config.toml
num_hidden_layers = 9
hidden_size = 384
num_attention_heads = 2
num_key_value_heads = 1
head_dim = 128
intermediate_size = 1536
vocab_size = 17758
hidden_act = "gelu"
norm = "rmsnorm"
norm_place = "pre"
norm_eps = 1e-05
positions = "rope"
rope_theta = 1020.0
rope_fraction = 0.5
qk_norm = true
attn_scale = 0.124
bias = "none"
tie_word_embeddings = false
parallel_block = false
extras = ["some layers without attention", "local attention windows", "exclusive self-attention", "value embeddings", "hashed n-gram embeddings", "an embedding shortcut", "learned residual scales", "skips across layers", "capped logits"]
init = "trunc"
init_std_qkv = 0.0253
init_std_o = 0.031
init_std_up = 0.0253
init_std_down = 0.0
optimizer = "adamw"
learning_rate = 0.00181
lr_mult_o = 1.51
beta1 = 0.9
beta2 = 0.99
lr_head = 0.00496
max_grad_norm = 2.0
warmup_steps = 542
schedule = "wsd"
decay_fraction = 0.924
decay_shape = "sqrt"
final_lr_fraction = 0.0
batch_tokens = [65536, 131072, 196608]
max_seq_len = 2048
doc_mask = true
train_tokens = 423500000
max_steps = 3615
dataset = "wikipedia_en"
Each number is 500 + 40 x the weight over its row's rms, rounded and kept within 0 to 999. Layers, rows and columns count from 0. Numbers have three digits each. The size before them is the row's rms in percent of the matrix's.

# layer 4 MLP up, 1536x384, rms 0.0521, rows 44-150, columns 320-383
112:533538496474550485512453426479531516569516516542452461486412484549494432519506575549495539479515497514524483508521555506549592535552520576471514457550506458464524519504515525522576481519464487
096:544488484487464589541518560503523514471523536482464421522487489523485513443524495452480537502513467533570562519493537518493493458500478558533483577501509519559483499511530463572478454477513445
098:461462463501516474512524442538526437482483486573484510530452485519480425500456526527508488505467614456477449476539514534468445470496515539448431485431435549533545474487520544499446463463528485
104:444466560524538584485538429522483434478498537505537500466524526484440436499458544455548443490404508496500501500507500458489469487473598526465547410514508484466528488440506504566536488481563483
095:473548496473541506561549527524498529513458468498525444473450491522535496501480541573462509526513472511477532515485523510454541476552524483488531366582564546493593494464507529557496463529422437
104:478508443475489536508484510481519535574500448476515478433438388522547454446536525462455556424483431421471529411531507547475539453527509466496564473540500500533553571420465525549484486522515542
097:468461536509559497462541469490516502529542530598537516562529504522504492478457446514536545528485551566497424554539401530572487526491470476553471493513522495459513531490465521543538535469502560
096:464529532549504501459512478490402566526504483543511541544470496471540518488493500518534482552481496509586448540499532501548497505511544529499515520527490496618507580492496497426514553475495526
102:465495461450549536472611472455440581447523426495554581457473458519534479549495459424452498477437461507441542475537489522433502450523516498411555504483514502574479502484474524563503451534488578
102:481465524468553499493590508514434501599475481512434542423486527434496521530494470514499466521451504516496506528517508535465540478512544499483497476516457478524480441473423482477432531524481495
091:524569484454440465497501417499439536402579479548472494475500521471506536504506536469486542570470589466435525532491505505544537532484487571506497422507506476494535461557509454508486504611463507
103:430647434511522509455474455482489505546477493436503431421520494575454454514504533503513485521471495473507396493506484518472608467536525568492481428481500552499425471441467590539461446479450481
100:500492452416539504438502546457495525530502429475521557463454476414463497388479519520503550493450513443521422485536476500521472511446545518487518443572501511543535474553421524523466549448484527
097:544574551503496473440551537509484526446542553559499486497416505504466509543493525451541519470479571500466448523494436569533535495497523461498544537531519465493540486459505471517555567522573426
099:462469500502441451502483510528498456466459521571480524510516584470466486446517500528487552487546505403529489438497539473475455544497475587456496437543509488535480512472520529514455523506483512
101:508527482470530557482526512508437581485483478455445502524481517500481443531468547464476450510433574533507540509538443478505438507540533490498509504543515496511461493468457522481515517429537466
099:472483498441509469462583498520514497459482516503506522546491541470525481467487533489459496504468452512466532508505498500560470452527484469405503458497536527548461462407450539463564513425520507
104:484482514523559540465493532478377514550507433477597474531498504475498483445498497545471400530492494556570511434486477522537476408537498575534518477535438468508564483504499601519513569468620488
094:502447519517462497514552463571545443500495534546459510476475542471445472436468494506506515459472466424454514435529507479508496475461472496501486517477480524513500538482483506497521412480480431
104:464618437471511535554460525518521492517492543471528430482474495461524500374499508537533496488475528509489467464468432466517545472593507474509490598534594494522536543577498497485549543475497533
101:461469534503494532465504471497575508430460500476574556566506572473503564472518474465531556531458491569534477488479446504484448526479511484485517433485504461558520492397557520499478463515465559
098:432519531502564529451532505474485526481498529586557468525528476472529504514506465536478489478510517430535412388486473440500510504456514511549571460537505472562485465457521520508500569511518484
093:484542535489561530438496433514504571439539512494593467479502580468465444501456508586446410533467509460494483528530516523576482476497481509526547490523511503524557509504484524511464489513481461
098:380517537446508547529422450555491478452438455523534400451477533527427415522483519466511499437530456521478532506525441520540490494497482502459526518438491436576435431527530555561539516557485479
095:482472496533466473511446440466466579444517519537494491531492512447515510510461486512488474488469565460484508460528360513501455516443455514509560471502449438498474507501504523488458506534468470
103:419463516504554524497511504493499489490528492515494476476532507538457486535430468431534530502406515499444516519527464537504528480500462475484570448557529539500537538501440484538456501417506485
098:492613570533558544554520475517422532519440465479539464505491386461515510525488501511449416460482482417500463412432478498541496435543536533469531466434499587484522555539503569504530398526506418
097:478472473528469453462521506539494581498526520496476507532503462475504491463496490515497503466502549415581486483496461556523472548426428507504556592453469499571520502435508497541478553515480459
101:477566527538569493507556464488487474478502437560517412441476538478506457466451477496510516525486517528553487549527424498545484412528518551393520517455479508448489456578476462486465467512536429
100:531475514492563544506517505435456551479485533543488488455497533558449573519467473620507547600455533523487466465481468522548459489519530488478472510472561445559583479479450456476518444484490490
102:515485497483538516473538489497537429424477514470531546521451458518538489467545508445474522514506581479580507519507552492515527493513524480485490562463462534481504547475527446510517512514518489
104:507536485554600468476450386496422596477522502555524459426463449474428515511542494542487547523476451472479505527519525462489523484578507502410485477505496533489469501502506484520601518532481548
098:465568466451562576448495538545521464550522477516564479458475514485433507441474466451467435472453526442519524464544434540557530510519450504489580544500505482533530575499519559531490492420545483
093:506478465553542461508507489532566485460573445467570547496414462523493511493440551493395525568499527519521563414484463498498477548495474521552558525609531525487430499500475535494448467488601561
105:473485497486511492521524499500460479456496489541527518528541571521508486520512488504438384477487631528466432526451508476521523483467511453543528451497525502523590477495439508538464528547595500
104:441518487501501509461497491476473508463422461530475474474537450505503400506522529446487497474501513447512483528529458486492512528494514499513572486523519537450466505439486494525502498468493459
098:473538478512479436502508500456469565488517467606444533512491491448428447525487511470422475545426582456537487519557477541519489490483531483496468533483509541571457462530517502486475552437474488
091:499538500502542468519527504479486541515534539478508524528545510459471562463436537477461407452486513511514495491505471482522542414543514520485481500432498472491522431442506524502486525395565496
093:511489467524501438541625478530560527423549508492509482566464511437473563505489572513462433500421455495471411496510490475514505446468478491550481549515468478483531522467551465487502456529526494
097:503482472463512513455521486411515514558466467458506531456492452490478502512528542505493582573535480607488515483568536508574482471544489467477443441469504493504487527485509569564468473461595416
107:434536475531474506511549456497461563478550460569586494507461449483514540534452451510467491518452484476507516578526460492501547530471500421553575495459502499512508439480499563511462528498507503
098:489433639481499506475509504480453472491481528582471502572517473497514523423537501531454476436485567460555540503539436483507603458472512475553507521478496503531460561502557513517460508513571434
104:399493471536504498469442564477428569528514428517560463508477528571498461493536517527564478481513479531524526510493461498516475466486463501552546534479545554532495426434469578482425483467494491
096:474508449421520576500444548538521483486494463546472498481474462360460488441477497488479487516514521536592501447512483408590585523503526539571397533483481509473547528522557538635492507572462485
108:472557451492491498536457464451496534529533447478467491441511460497477484452497536472463474492467502564435452495602540483504482497526506503413448540490422528544491500460443504523465502509551530
103:417537408446533530425498506520508487532506470527458527502449515511474479510496517481474546504448455459477481495508492481508547509487502485491485479522599539432435454527485544542509507465567489
099:450487528449521496458480479515452441455402471451527532538479553479467452474513535466510453464438571442521429463477526440511492561531576481556535469433546512490466486480480504505600507461497509
100:514453515521440482465554450545432454506496438496471432549537527504540476470468554413526412486446529521519448519452468501535502486515533514489556502642536566491496459451498557530485577576567517
099:442482513524474495463476447446386512495445410445405486494491546488592476525520511499530548430536574517537507479405506559530492457485451470465573533540494501426505538446460546504574470525536458
098:448549548539443481540449500538471501495492454455497499520505485447523451475443531559437485479551513444475523538468419496580505469505488474580563506492495505466494509479432515633501527440507540
094:490463542457515508573512524507535489475508461493451484465472480540524485558499598504480586600486493611507511515519504471522524463576488515486495516557538547421484508515409458516479473557489484
101:463519451497513508552487504462575544503495489560475487598509469477456485467537450465500485505498499498459439467517470503478557521473514560412542461533441526526451654529491519491546500540556588
091:486463496584512479436446515549463577464482491489596564464467476440482477460542531455467525481525463542502438412483435564491522551483465557500499466533502530540453464473470462516481527532530458
093:503559555501546509597478523445494473521511552452468506385455480542452529551517520541502537490464499504512447516494464508496444498497526453445494495490517488559548467544454485500497496520499466
100:478470498580570552461491466531462524497443481474569426500501435473416496454457531510487522470520471542547471483561532481557446407490524458394499440550511529542432527537522585529387506501544440
103:471429542516491547523457499437436509534528491486528518498499503428542503507446480505470542450467489493501512473484516500498483379483453496520464482506488412492410483501533471585412515497463526
098:448461513479488514468491464514550550576474399481507583503472440476408497476494431545455578524476538483485591492543488488533471536551523509433498496515449501538567522429563501534522451460556546
101:415556608512482524504523397527405483499494492553506433521488468454506424474506489521522415588454496532512471444537526561547523492502531507484544449438500403579570493487448511524497481526578550
101:498575552490494528438572510531460485576489484559498491448485532450442499464543510520548479566543505462454529491533512485486574514511541468567483548522542548471482462472535476531548550475414503
109:529502526473513569457492551429499477470474505453434440431500520496449581525494591551512417539476529477591445464474518456502466545482532465479466556493541555469590462574448510544523468429482523
101:463440409401495506475437526494548449544491415474435463512479508546543435542481550505519494472372482495534505489520548449488551477501505520489495468500513487486496487467465496453468409478533484
111:487451541451520573505507472472554414490511479552509556533509529490467544428536534514430475509537528542480569509620489500469484499505516521412516481464501519569396554502422535534540545524549502
101:477574500471440511498488467390552446523461515521487513515493560469520561443482486523471528476491500541520493486541538440457518433503488466493461543601416541535507509528526509520514468567423459
109:426555583518496542480522530551507501464481511434519497471495513397462505456510494449475491444492510508525553473518497420496513459501511490534513517554520554426592480477532476518512519440516485
096:442536483528518558475553480456474510457549480487455458484382478507516480516516440589501499470481543509467463542547474433488503491509552467532505548511559533529480480478424495469434471526447402
094:502504455460533516509434532589542541494559465517505476484491471505496516533505543582502555514509468486454505534516500541505465547486493521496499501534447502514529488450441499480528489471514492
099:443474543496520495536560447446433565511450513501537528553471499496498584482473431521500499532530470530521469423527473512517514474526490511443545493585512462544529478459538591425475544460462552
093:440448552463514495500447516519483519478467510528514503529467524425484568447461437557527454495544523511447502550506424512457457576489528469507498494511468542500515456449535571488501490571453527
098:456553558522511536448460548562429510539500536536498524489548474464440483550426545475486455392516534419435515507520413504526512504504501538452488521400492572530479451491520475544490553438487485
096:521467521492530576454498481521502536452423520500443459544505556495488485488508516563496521441532523503595507477498425527463422483470545438496516495496499521538543462458432449539529437512465437
089:519494466496475488420512457423418476441505509575466428528490513475519477503440578504433451490469509473561509477518503505527520502431492490505494508487510488518475396443462517500547535500519516
098:493444474453559525541561502441512484491487448509440472471457451493484482501468547539459516548469584495461531478494522460467506538480520515422568507458469516547513486493501499558561351465520467
097:457491513468567477474497452499471513479563516504516535508468516539442461538494526487526477447415461443457362499561467474528456507482515485537505463550568479573488442455548517522421489519483502
096:451521479497498545498521439445440449505507484511579437418514454493530425464502489385535493452508489490494531504501452492550495474512488468541595515469509503500528485539544519545579539413516491
100:476497518466507454470514497492440466518523487512572481504475565519509500446517494532485547494498450554486420527549465508581496487437435576566519558534505531515483558523453562487548482469510510
096:449514492492530531543472461458547474552457438583433506498487448496499497474428482557485470496443462490510495453532532440535456426490476500468473519484530445507491582567456512524561419517589483
100:534522494489515540500445407488552496480508422454480531483457458394463443471517488539496514464496501464477514409509507527545480476523458558519489503551482516515474499592555492529607548576547520
105:444462566438503502451540483490512494529557393496573452479485522458474529536420503530524516502467528435481512486501511488461473464526543530514495515467511499470520474488465498506518421499465527
104:477503436595484466538485434530419522468452502529461495447514448514515532513454572466531421468529489512488504494544423523550490556479526519429514549473494490457472449525525564521440451534546470
093:497463533470534558474515453559463505531460467492473516557428460528491466497490467431470542445476559502525561498464455516543441446541462484501496543634547479525504466481472529538487434484525443
102:528500539505466517501535524431482483507555513496516473499479512492548480539443499474494475590417467550526540529484505511449579493496530478398481421505483526551477541525504541476523509516540551
100:505516484520465503508474455476481437538489480479550484486521475477502440429516518546500497521535461553493520460536479490543565469514488499479589503533507517515469520459454486461500466568495462
099:509535530521501490483509463503477515401502476476540471461460494470438444482511537463539498480426517524488504573511487495545562475551528517553462429498485557506517514509476554514521458462481438
104:545501479568550480561516513499481564523481399528465506515462429516496542500431473515438512547534466471494492496551537521566541492583487511518506464496528503499481517530452486523496476538497529
100:449425569504536549473524509516467535473468519498565485491544543453569446527492478525528540426499461435505447434449394503539477540442518557492544493475487480517445463429484579542467501533483487
098:482549564544509512472400538506464517486409433504490492511504491455500580490424446608469430553531516532459461409558520466532489490500473496533465511487576548495552537519508488495506508485586532
102:498455605495596537538484472450531499543456451500529542470472495575406543478483461568467480542539513514493594449505435453518532434522551469504476500538467522484545525524516573549544462528543467
104:548458453524500510530479474549533520463499484601472528497434486494523538471504507464463466468451545500444467516496464496581466530497489499488463535531558515502522510495550503492487529537597484
091:504454551507504520560443459444519568490452488480519480472479455464509537431483450461531444494422492406423544485537488480502555526503525472488462497466531487533500505495493553515441502549580511
094:513527467547460520481486475496559443568572436467529511514474457508447451426545564532435538507502593477559469503472453501486496478539531472568513426538472547436424573454482515477498501472566467
103:512467572432493456458474512446487454388468483478557513599476471466572526473555554489542498528431556603496503529484379491470468491571474496511494469450569384488545517473490514488511502436559454
104:505447511471512478443471474515488484564449432565460508509494518442388465437487464456506487483428463473547492463467498442536474408499535468525458481539509549535532443467476482527465506445495550
102:479427515461597578501481506514468502458511537511487479494416557523488532509474459449450490464415472499442556491484468433560458513475527558482451478516535556537514480534533570483499523481549499
103:505525504477548508529495502519461503530502498509565501474530486483451493562444485493493481534441521473539531488557461514537399406655500574486502430473456483545443512487497630433444475516518490
099:511493520546529551496445481506498442470483441537534526550502569484487552431498477533479516529450427590498426393496507503492441454465498454545515457498509510531490464518532465513492504471460498
095:518548561506501510469562456508480477444464468502536539469447499571598544508494499524516518489489434497552423564467537562480509569525473526475470536558506534499460543566465480531479484542492561
104:457537527536495478497484485486467519520476475546456465509501477546517390500493469464528481485467466518542443491532459399560543549474512484460502535429471425491461514488405503545482541443491480
098:515513522560509478514492539455519452527446561509556509536513535484505505454515509480527422467429501549503454403522487527480485474529544498522537505593546514543502433480514497522502508469433428
106:533471506530545512486544501540491421470488503543477485497475499418466412524505497475498517493491446549576463536463532515589595572535549520487482502513493495478480493517408485543565512481491490
102:419535488484518514489520452516455474479415491537491514556517486488476566444453463437534416450463469541476480487515491513524567407482554516522525469513522453554495482510505534494497549477481531
100:474503445536546605569547424546535515473443474461538545512472408476473510545507524506418467491496502531550457511494509465538488476545523510527512512509544518464466516395508522499467457577528462
102:459495536508497494503447523461526475443409495589535527521527486448493543506498497449524457514510486442493436550511517555511494446436415518589493495425449448444437527468546518513495500577446469
096:522534462482453425549537492447404562483512473478523490431505508506490498482487535441462545502510476576443478535519475522573518446425550476472553507565531484595468440491502465451490524530479500
099:471528477530469512514483476581485463453498440488482484547441522426524506512481470446514497450502456511492527365491434511513538422496462483566498490526455483516470397477506497432467443474461502
104:506587536526462547462577410528478479506489544461516521519542481493437498541536526437491435470518497534424461448509513473462520461485475488426518552508472545494454485542536517545517598505518480
100:467476453536513493515529467489518520484480458514431474500501503424483529448523468530552553521522554547520531550480493530515520485522512505479449538474506540527469491538454514487493469512485508
100:482527518458524469508535543608521562507564494544497534476498453496526454558485521522541481496441478529504518536523451605533600512485498587445502445484479562544529532454423492503477425530444467
# layer 4 MLP down (transposed), 1536x384, rms 0.0478, rows 44-150, columns 320-383
118:544534503456437501472545487470482453429527526510418448525456533570580428478525510450540517485459503527506437490416478553458480535508458459493462525552491476437363483496497495493476538492501549
097:495502562509465448439528434566520469531478507425537479474499531527511474511515517531535523465533494473479541422473488504396491487497457440539480560590492485484473500485531431491498510491538503
102:484500512546494468507507510465488536433530511454564477498486517508507484477451421539519534485484546520407499499520511483468519555472493532545515524466470569442551575481527532515410437526553523
105:446511466463504551529444569553468495475487481469502488444503469494544522533418446576481482500525481491510481452473503461533480450499469437445505504481562529563505499516507491516514500475519494
096:459482467559504485500458415439485530438543552444468566453488477516518528483550411488577488443461521491482503519572519452581480523517484489516481546425517387464482536481523484501456486487526535
100:530499560526492466489516500508502476533518532514535467405488431482500474517604543492541560469513458433565513562435407577462519444601537513489553468570493573605498502508472532537512459518479442
093:483470527529473451486511465469531506572563437552499478483564518493482474427544478468473556566527442476461536509447479490494558520618573516478533456437566466570481556461498439531484500436562498
097:420545492484522493497518515464544521530468425440488464463529519487525455505477447572516508449533462478469546442494563482447438430400472584497464464512509546535444517466528493524523552453496490
108:543453526480501506545577536537530514474494468534518498462553496494444466474465511518518519557553440505409475470457512514449499570519516505527521519514529485511488449558555472482561516500478572
097:552426536450583453567536433427550513517550567505484489552519522446473503489474543516502493558464466469501458473502479500524491514503458464548526501523491491544646523490483474537462547544561510
089:493439490601470608465470542497502453529430555507424579485523515463532421478568569559500531542520471506562428481524471502500488540540532503490472542499570534538506467463498545431624531450460478
094:450520494495592460501488495468480485501480526490495623499502512553524517505416560489540474524477481487568443437500539441504479527464501551559514517502554471537486420462486460575510449502534431
098:470467557532540559482507495461468508489446546551518554513539466522490527441461553525474469422469510543489529487479521601520522486537491436498521546542473550503504468510500446473502536460511482
099:467484480470521530501528553482475467542504472529479481438477555521500495472535533465518461556473505465486474438505437506506553443499477544548522489467484519527489525502488545503567402414501562
096:581566509493626449426548488504521533514548493435515419487578478552552515541512468522513409470486449526453517505408547542493481507532462528559508510498461504453563445509452487600481554530513506
096:466481437515490478530546530550608484461464478472496540448581552465546509506459480510525465568522503476449488545469593534485470505473526489426492445462479461519466490473475528606516454530487546
108:525511537509454488533495500461449543432433471501504519523549466468551437514521514425448515445512498595466442456532475381516490488561475507488464507494551471479479487582519526478479514478510541
108:531520525479460507511492529547517468465521472552540491533484600475490439422540524463556465498476501478555488514454473445510508528485490550587447539483491438464525545503493547550497562538548491
111:477575543533507425555455455437481528459510511501417522491484473500562505537445520530530541568550515532559558488479538504543558524534597520438407504551513488454430549642500472457504485521476510
101:583469503492562565469458539570507466522505503481462491523462469501506455512540564476552520561460504479517532605477554500498461512540515542423491515463581482520437463470455491556456451570482420
101:573470550401587475549508480468495494495467540485492567522506478457462465433529415469523504475537440509465475429452465598425525499538491576535572455558451539474484494509469507538463523505527531
091:533488558534531430545518545403521505532498471487508593494562549520456448513552507528559511504505433518524510394512533599445460488561477408491549486483489556492502459561496470457512409472457477
103:484435510424538572504529525441506505491528451519453510490475573518547500473550506522547530586530540540496470529477464471594559514507469485424447489476527443512461505536502464494484499499564540
103:479542506526489536534450505543530493464451490585493520485453532494414416493623553546468499506534459488490457513453519568487471516470506495501464485522472447521535447513453460530466542527562534
089:494533497484438445556557459608514484500486495502499510477515580478581464511488494626455509516514547512534454527466482534494522530481482485504464405540593525365561484502438512482476488526503521
107:505491446521444443498504468499502464484430514527498430492487490490530466487499558499483494516614575542453563447449483545480431495590535536535520535511545511461462554495486563520520496513474504
090:585526478508525456557471519504480556543493504494477437506504453453501500530472538563449487504502537480500540508520481474545536474521488483500499498510525509448502492487554490497520484476500521
112:481520511507492516557589539506487507523481538531457483512449444467459517532509578533463513550543521495492498541551486485471503512509480579491434541546488517480482492473417460488548408529497481
109:476492465553442535501542558495524481544624556536489453471516552530438452461489569509524493543527444474423523533469500501473520498552569499519478440531486467506438549551492384512562514473580505
104:515443423538498475509565478565453459537423483514513490491478536521464485460521480553474466402523460459512472456491511494496435534490530499538508481528499572450511474437484475488529439461451443
103:480499453468439512578472587487550435552507466472450545475530603555533478544513486555495551502472489477386503447554485441534557496466549515526505525434413423607489428512523413451451547517540549
100:544514488449500527507482536476505544490512510560508590528521488497501503464501425525378532587456507476511535519461494487416491561509457468571424533522537498516559540476537481449482467503510451
105:585469559507435507478543466505466394511481531498515519484488561459483464540474484492438409486599511487502461472467516549506493517484476532541508559518512489525520450470481462455490528498572506
100:518479468466496468463507565537557462506419526494505479525436529482533516489429572486397532606478548439559549448479521421446460533541454495524526547563472514497445559472506487505523491480514509
100:481481528438527546493473469529501500483592540520515471452476553544578553522483537516478466495468537479490489465428458555463523537557554581503483456448532496550592547554510512471510499469563504
112:454463457453482437489538524450428446469525525509513446483477553466563549557492475472502440491503495522494468490490523509564483417502523512504558535521559500509511544521407422526462515464462527
101:457488453503520542421516526494544481497484531554496505559497505468506473526504507485416490540468449531483497521542486533515479497490531556489576493515530505534520563493506489497568501459482532
098:485537431544501559487517484471451621439492415464521481486478427474510427564469462483471548497471555526561493501496513441575557437476559485472390451470500429546492549491472500534433442495556532
093:520432511503455573470411499501483458495495406519492599483529489526479480575536506503539538450609500430552454461405497495517500472507490476418542490479489449482414479415462474469447422444496450
099:505492537490448522453501433531463501469517545452442477503478560438485514559441502509588490466478645446532483515472417508463499520472489503604519499546560534558503460451490523523543470456494504
101:550430479461462556495429455512519449542534489569508477543452493434446519414563566518532526551561510518449482525540587487525525521552465524509443522449451593547532498450503471467491516554532507
089:460506478480484447500487533502542535506553474543483517465468493497482475473476510562531459569577433489457421491493442507500477511513530515513534549541521486505524471498381495562475470465487503
092:529504490483466501503472490515467517509514496486392507489511503489478549521503495396544520486499490481594533498522470523472486528531536475510530479525541508572471465474474450516401578452484463
102:547505494492519523485497490550510424530443484511610468519498495479536502532481519502532428518482517526463489495483537606429551495487535523452463462577526561458515532545514532527493477513518551
104:507527502472447480508531514518507550534495476477497467493532554535560465527516503539557561483458493556507478504437523469519485534508550505466457395419524563467488420485551570451490481508526550
107:547587511472511445470502502540432521516509450538452504511519526488458506485516449515547495465478550434437557462459578496462472458514519591556526505482567447533450476480503490497481499548584494
096:600543469467502444504480484543497521487534526539529491503518436445543521506586482551501558487552450513497495515501456574532484544512398517466497478504455495453572463485523483503525497537454492
107:551444492485482440486557479541450494493527451469533476552530510467552532504436586456528453523500504493558502504418504585541556548519491479504532381528525520498534501478486534527481424546474463
094:517587417476461441481442593536554541502528476468551516495459538468474560493438524514466538547552514528427541532496490480476410539503579533507471458485494440581496476502448546523440482550399514
098:522535532454557477469531467486468498540499460602492577557487512552488519457531496533510479504519538472496453509558519510506557458476513569501497503437468487503533473505504459526574520559473508
094:482506528544552501488486486594447538481517510464484490464507516477446545433479443533511508383536479410577441499491454483503468563484463499504449539476534413489527499476527549541457562517555520
102:456537530518496545556525480464556506502461521509407462488495543453490489514488488529535458496536528519463472474500503529491558501533483488457539481477516460531479390497516481538431543539517514
089:490560461444531566569564492491484455530500472494538435461494540456463578499479530561465518553470493459543515564502492471501510491506441483497506584466502452497499528524450506514566511454423470
087:503444542572470521437512475551505563480510507464486449609525494481496484478489566480480528510538503479512505539457508467518450524500488463488563433493483546456449544445476504526475515529578466
100:474452470514587454479424539535514451492439429470493551532495495527474439562498544440416503470542499524534470469461509486476520422447495507487499476416521511486483500499437534440553469457513518
106:552542459473566461547509496570540479513482483517471556524482501534514561536596556581520515575531483519546512566464534464467479592494454499489534507478546475529549453446507534506507498480502476
091:517492455548497472498582589547542463563568482516490527447569554518518488506474577483421465477455479440577493544486478535494549542483510530523475507496525514431514477523404463454483511631453453
101:487494545539493636475539505524422511508510453566556492478538526506581476479422441446433458526403445466530544490526523548527470492421392543455567453537547561512522564531466498525519514522523454
096:492464526533507548520491529496523467532502537440475494474450546544532501593516509569447560479504556509516484535576509501516486515444479485491524448481544465521473514462463485440444511514552508
110:504465476541524491521446536421492501495540519524564445582522498479519480430565554523545516453492571523519531536516495455515461411515509490508544430509519441472474467514460491586505529531464543
103:523433563502504504545576495482528506442455483494540448381492480548488511532535493452479574473550428506495501469486444489368415486548512551531484537510434447473454545453548490495487571543520522
119:439445535485494622477528487518598445486481469409484499462553612478440415425520536445434471561507480512479624528504509512465487420476508555498541446465487495496484521547476539577522580512510571
096:557505470490503548494578481470532491511474459486588461471492406537500487516524503468512478491523452493499524381483523504458510525491492570457466438494510521459575582466568490402551550467432535
101:513440480539508396499437518543496498584592508535495496429480618558440522512390518556462460440496583476501537523441467572493499473530554491461499449546482534480477464540515502529531497484548447
095:508504497503501501468487443491531488542448546454576520573547428525548495501491504409531502499485469517561433479495450519500478518497451520559434427485505458484535532458498485540519509516484433
095:442471548547492498524536440539479491522428500490468482489466519462441508463500465502443415512470533444493458477528519409541495483507524534482512500436524519430493415574465505509523531473481533
088:464521496489462482494506486457468548498534498517466548486536568464489411512521521443503513495502490498488491490563569503587490472517502535505498485556579496446540486495473493468526519533423512
102:569483504543484456543554509540513407509500472506466459478520452530537478523481529512508532503467441549496514552553578496549487467426465476528521517521410522447483485545499450460500492537493397
101:508500470523459499471539424517524475409500431464490518502573473504501511528559537473589509529566500516445495461546573463456454524540511506516475516554485425421492488536489492531502493462534566
094:450541488552550473467542465532504483529450454522536554510420520470540399490504519535464543536451472505533530531508498538529534511515472459473529553408578413535454510495479463531486551528446611
100:402492462538495548498517537451514433522447463423515465470507516514496443488526449472442560491465507491464437564502483492454519475541515435537511493499458501506518573515513473515500456501573460
096:535504526470486501539504474522564492546453533500506544501512581560505464501432495425497503505522468473488514421493577502484507586434481570496565455499538369470471524481420527537513577538456467
094:501423533464441489528526440515460492499503487439505559492437571434505468482439509495578529517476533530465408489519531494447445585444455447439452504465536436482466458506562515549464524470483534
094:490478500499482483493413495504489469524479548462460502456506542519518519544551479537469519472454509500501512492548451510439499457492524539481467463463504514544552482543526462464564534499596482
106:530529584466467503583472502540538425428502490533464501486488548412505519475524476544527513450537411536479533466518504513504485416470540555521508532539558490596488534521410456515534518519555546
095:527490472530449581474474486515518525572490479491487461526511488508475487522439573494510526461550546396468533515461476519406521496538491509537592502410520493469515473494503532516452555529510478
102:513461458459467491577539457505566473417510523539528552488514485552492529471532535487559513554536496506559508507537513477487461555414474496479481507503472471456594478527516524564521498475521545
095:555434451486458521501451505465530455497467517522514579503505487563478554534414493522469555499522444509511531458545458521558530580517451542536526514540489442551555481495559550531490544510494475
100:488479512425508534505442546445545509460471490421538487552475470514564475531498520579626542511421491541463522495437530464480451429512452500512498520538536457503483510497505496456482491451421492
104:491504573488478522540517497520462495519489540440535481491518524476499509497544447499463489500420446496515490450514465477509500507483568444588476453552564420506486525520491525457476521486561554
103:535456461547507451513484455511527466579442530490440526456520546472456536468531544554522521526486452432526557533565429604506520445528476388502545491620496465520416552478507466469513456539502453
104:441471516414516569512591588463476506417508496488525506488471510544469523508445572506550473493496463475494483545422481504436512567492485446510493440501484522524498430545552531458531534504508549
108:547530554409477505526496500468456501512528543503499510435523542544487512505420487526556501499523534577500425509510479487546475517502541501529543520509550565513527455530481516439496546514516519
108:528467540465469558540540547505536527521454544534559544467506489519424543546461508542524550560509583548549505415540532523481422517529442556464565545551397529474523490552469483463532557550499498
099:489590486496475542535502587534552533534475493466485506452431516447475568513534562569522555533566535455494547525497543499421522507512538470500513557463484533541495555533453459487571424496533504
094:432505508501453445454506538540481549493604512468497475570495521484542476589508509486497507534438488484553557572453473483459463605407589464527450459456538500426496530506574542533505471569448441
103:539468449544486467494560473488578481538508509479461523482498480524579464512560511501508434485547536504461504529487604564445560501535498440546546475532461554530466496457527436524514428458529512
098:444495525482582529489537533549467475578464490468522531507507536503459451526461574514568539520424469482488512571508562506512528481478491504530537494490501450447447536523463481548493518457465476
088:515477532488436542480573496542482461544498563587434497555563499594492511487519526484525522445541510506507514514478573497453500492475461569487551459553479547444434552450556468524569563486514506
096:460453511450515497473492431505552455494452510509545542464505509519516589522510464483467445568459568498488488541539469501485408477513525490505484518457531588401496563469466525471544542539567523
102:534519460485540521488486552548517471508491484491546517515514514500457538498502504487517501540500496468511471509460518422470404444505501476483591517455437550555450531466477526515516447497505521
104:544511452525453403500502493512475545534538479474589551497500486457501543533490488532563512525463515460531453510513609423477392460476506381466458509503506547455497505528465477468548472458504544
095:447527519517478488426469483459536554538557496417515491498530442480495458533541505451407525556532444558541463486542533545489536518531487475496501577491451420534522543468501531580508527469448483
097:615527527496469479525482485492485505428492476466469552538566491503473482505498474534548531468484447522561493509522494451576481484513478446527480481499473536562427438513482498413438510479536529
104:534486508501516471412499413439427492506525458457441547504562507545571457458519446541555510542459452492542480509493459523491596568454557469502500511571520497453466532491504428556394486442551490
091:518493497492504541569447532434557546524516531491506479583559462414479474516539488569492469478505567530469579455497455469478492469486560486497525465520485496488510465481582459452450510537513440
110:456476502463545457553516489496520548441507540548440429501500472528602513541505422496500491522473465582452547458441499503499533461531505525516447518399455462528496493573555516498489488505468491
099:508446460368508542502499452494448461514456534418459593514473442533469444503453504521483507491491452434472526508475626446526451473519490477491518490510514529597526534447550502540567443493496527
098:555490517520548508487471490478483484507516475493526515493537476470439517476528425503499523474546484486503516463556460524518508608509531522526504535439467392532455505552530471472518547492471502
097:519569443463465477503484502515515580519510461517451481495529494478497517513485469487413505467526528466448465464488602438510472456489458477536550519478463495470471537493457486461552568489491535
107:549535490481494470590461520533577510520547554454514472527549501523569499519488496449506471522460478510440521492450548463574501508494518495470454513521510466553504516545541525507431499474396489
105:460451527503506414487479474530528454478463441502592515547433502478514469467555509493518515448492521464481471466483426425403545565474527517439483427506470444496485462505478536479579478497477544
099:539510530477547564508539496510556530502519467545525518491511501494461462463579485495530456503492510441496421509475532480509466491577515492442487450514423535528448512494504460392519493482498487
106:566516523503464441501446444485554537514403538481452490546480483446579484490543464492526475501529465489578558461504492523526497530505470518546504500521459502470538545544447492419467479448516478
108:529526553509465472535512450500527457535404516400513495497488568441542476458609426503502457490603534533469430447504506423511503502469512475556559514498413608516509506472514517487594542496546581
095:460462512499457505492537560542526466489500501450522551397469482506556464497449485549493564455496467526453513479469497547458508497509496536507494539486465564534493448519489523543415470475467523
101:470453489508470455567517576477547466552479487530471529523466412468460537564494521528392544527498416558443530457493532465479500516590556511488529514475505521554548491537574489512401442438501439